From a checkpoint of a small transformer trained on Wikipedia.
Size: MLP 320 SwiGLU, 2.75M parameters.
Architecture: no biases in attention or MLP, an embedding shortcut.
Training: a variant of Adam for these matrices, 120M tokens, 7626 steps.
Each number is 128 + 32 x the weight over its row's rms, rounded and kept within 0 to 255. Layers, rows and columns count from 0. Numbers have three digits each. The size before them is the row's rms in percent of the matrix's.

# layer 4 MLP up, 320x128, rms 0.179, rows 298-319, columns 0-127
095:130120136140117155151129126123116162131113156123188090088203168146059118114103139111155064127072170120174112154158122074122133138085118089086217150115120142101113133125096140157111185114211146137155118134109120157157132101149119157162127150167110150107197158165121135113108193097120110136062104128218090149117092080136117173087092147080114112105138135150082145116128131165148139066173
094:130049129107101119108090135121044131182125106147124102102136100184106154144222127103123088193112120127143158150116148158154113137154097047121162137166111189139112227138072107162123127175089133137168155138129139114104116112160125139171145180075090145134158111099152150123142142140135062099118099132162129085116134125130079127164095168112073192109067098136135159168133112098145140133113
113:156144136148160161146102127181130089120145151188123126137091191163131151164134056174143105123126092171094089069156110117174138158080114118068078135142071145179149132161147070062096141133087137105103131150169134108135121133174123106115127069144191144212145167109135097124129136105155136124101145129156085094140159157128122141148102106114151216106204128086139114106208125117148128117139
112:109124146121122157114086148134067151152129095127203131063165189083179140110172115157141104095092132138129144139116149116103098171185114132070137127137136051182128096169170142146131086119163069142130099146118082140137097153111102100101111067068062127134171165095158131090106102156100095136124060144151190070127140184099120134178096124119144108136152141110173130116143162141125086074169
111:176137154128099087116134150168127161112141168202143148146153098086124089114163143161104155087108133151210117146155120137117093101128150039117179157126159139097121140116050170160192153106120136109110132100155076145084146086141117191165135138151059130098203211118156089077127172122126113088125134162126152087127123110135158135080095090140128094090159078135120126167157096101111151130130
097:099171162118085133137129135147160188145128144153167042061127132054133133133175138083140174118139119153129116074120128148071163151102090149126134148127098107136146106137151153183140150093132081085194091099165196129118093140132107099156126134118093102081123093144177157102129115127138112074093091151056155124130136128162093190179179158119115073145206108117136143083173160098107126116103
081:196117133122137080125055164152184151125128104064183148099177162082117123125174105162170149129148128155141075179124149192121122141144145067118137090122113121170131123143120139135119198173099113135106100131179132137160133138122114182127093091102102111135094113151098099092175110077085117091111138153118103085127140116101094174062142123172102067060141152140081080075158153062130121118108
100:144165166105162182106167169128154090106136165123171101122120121091114175194089128123083165091149115141138133171174077076166158108141142161154158097201063035078124083140102151150194129111127142145134128131143111092100090157071171094180119142142143116143158124154138150119120130118093153119107137109150194120185114091108160123212120091070155119094140163161152130084138150143142118154129
097:049111155202115156123078108095106151105184084114163160116114150170115081099125113100127126114150095129136166075069138116120115117112090061097127167134120078182059097142139123115151120107101117120111121108111092135200078131153077153090073135116138152110092057126152134118144136166135081062125181127112162118177103144155099175151124139091094191123109178106083133133147078100109085135128
091:124104142111045071144098162187149090163099192119163143146115102106125107071135144185090178053135138212116142098126142110055120143112132103137155111101160129105146083132156129105117173160107112122110113149122106110082123185102091112090171155173066108108130195155140114153114142063143130092115102178124109124069118120166102129110103080100142155158163155107074157179153134118130123153093
101:159103138155107114176158077152091142083155171103180107187157113142170128113167082140145138126121095168063110117141124157123093146126076147155072129115111176078137123156105154081177102097096139180124105099120053181101124179160095099134151141085119107079030128128120164145128126166073150092094154103099132145185173106130110099184134155099118097125130153126099096107096098155156135132193
102:166116131131123138183208112096133130102160103149146196080137148167123125071139141142145116125041162127131153095179156105124103150150061071093124138125119065153143147135130077135176185073149098094097122105183197140130147086121072099166105106109164135157114238102172084165130124135138120093116161088112126120154109147118135086110094098114113135120127135119170107122149158166123161176127
100:167180109081116104151123151117087129152114136079165168081167097099099192087156180117165082154125053150132129075149116139104115133125106214134165126118079075104114138166105155163141128152129165183102116123109123157090122106161176095146106131165150173117092081102141152184087129163158137178144113128169122091143108152130059127163104075168179138113136156118145082135105173146079071136159
098:110097137172106179119112134099155127134157190099094161133114097094154114133106133092168135187138117123114151137167126100164150174166105115105089149197107128118142169167131127138146108129111162110180131058139123118135163190071073127192143149126193115159115195141214081126132134140148075129154136164097211116105137096097162116196128183070118129169101132096125093118109151179151154137131
095:148112140122138122159119155124153146164142175121119092140114096130134144189135140090172165132089115122133098151155095155190155128098127094145168129153160110088168084063102106154152172157156140159080114112126153136077156096119175124110111097119196144151107112159099149175183033066140164086167104119129090155138057113112111137044172139215153129126124065136153119086169131150155148134112
098:120089103160098140110112132167142201083169164148100141086108090161117143119110143128114145137167086134107131125118140104133105101101099134155142209114129146111106087121146065133137084134102102104117160109186146102109149028165164121167136168123092153135065059132167081146126141104142122099086165154065148181119091067149197143186146124089081176156104096118108153162132115104096168164145
105:100154123104116069163146125166101154091145078159140127082118088123127162115126142080140216167166123128128148107211140120063106137159106141134121143105115120103148096134100143133143084141138088101096112119180145118189147157149096150169094111114133096098089096146133150103191078127096121112162108182150139117168149055157036154169184138123063097123103143112099159117145209115151095108102
099:142097093160171048114103117136158144086116090140149130134093189122156111046117099097082156144106093132100109124079084139095120117142106115115152121107128099076155148105115154172113176158069113129091090087114166171160132181083107149183115082131132118214127084113127123099147076146068131114123073142105101150124132129120120125118225137136084097130089140105177084191129149134125117183117
099:145125108153200128128107160130116117136149116175178103107128159106206165098079105090094122155151152089140138171076134129132134121144166125168167076085162100145078063140139121123145153165137135125090114108078093172102152059153107132117245125104087080183133154136105124082132137108156145119134161180084122091079172126121139168135130107098195106101116070114095134142120114095158078144140
110:117096114146126182063102181169150133165123109174104206093201125141094155122162113153116113114146125142113079150099156082106158111143132129135088154122167173136096120106111129079112188127158164063127052115177162123134169139101119131110126123132098157157121133161216165139117172124141186108151210138104154103162165194119131111153153121096146130122124190103136159158152196102149093135109
091:125133170098170180153056097128076134145133119115114163200090124126203137128185124129123122127082071137116094151133104135110175172108133135102167151132087091061132118157153114076164123118147151149166149188074095157151103173146137127154089094100151107150118106157096138112112107109117110159136171117138079141114107091064176111170143102177115132126211163187164141089105079108155122094182
097:098098148148122081098180136134163145169121130170086124149168162199079189121176187155111112185132122154127155111140132170121135134128161140094134137182135110089109152106096131143088124174153180145176136070081121086160156128146086109139161153190115151175154106123079157141109176141068151111100136111143151132149129046176124178129164168184107154138064108138095144145136150074144132109070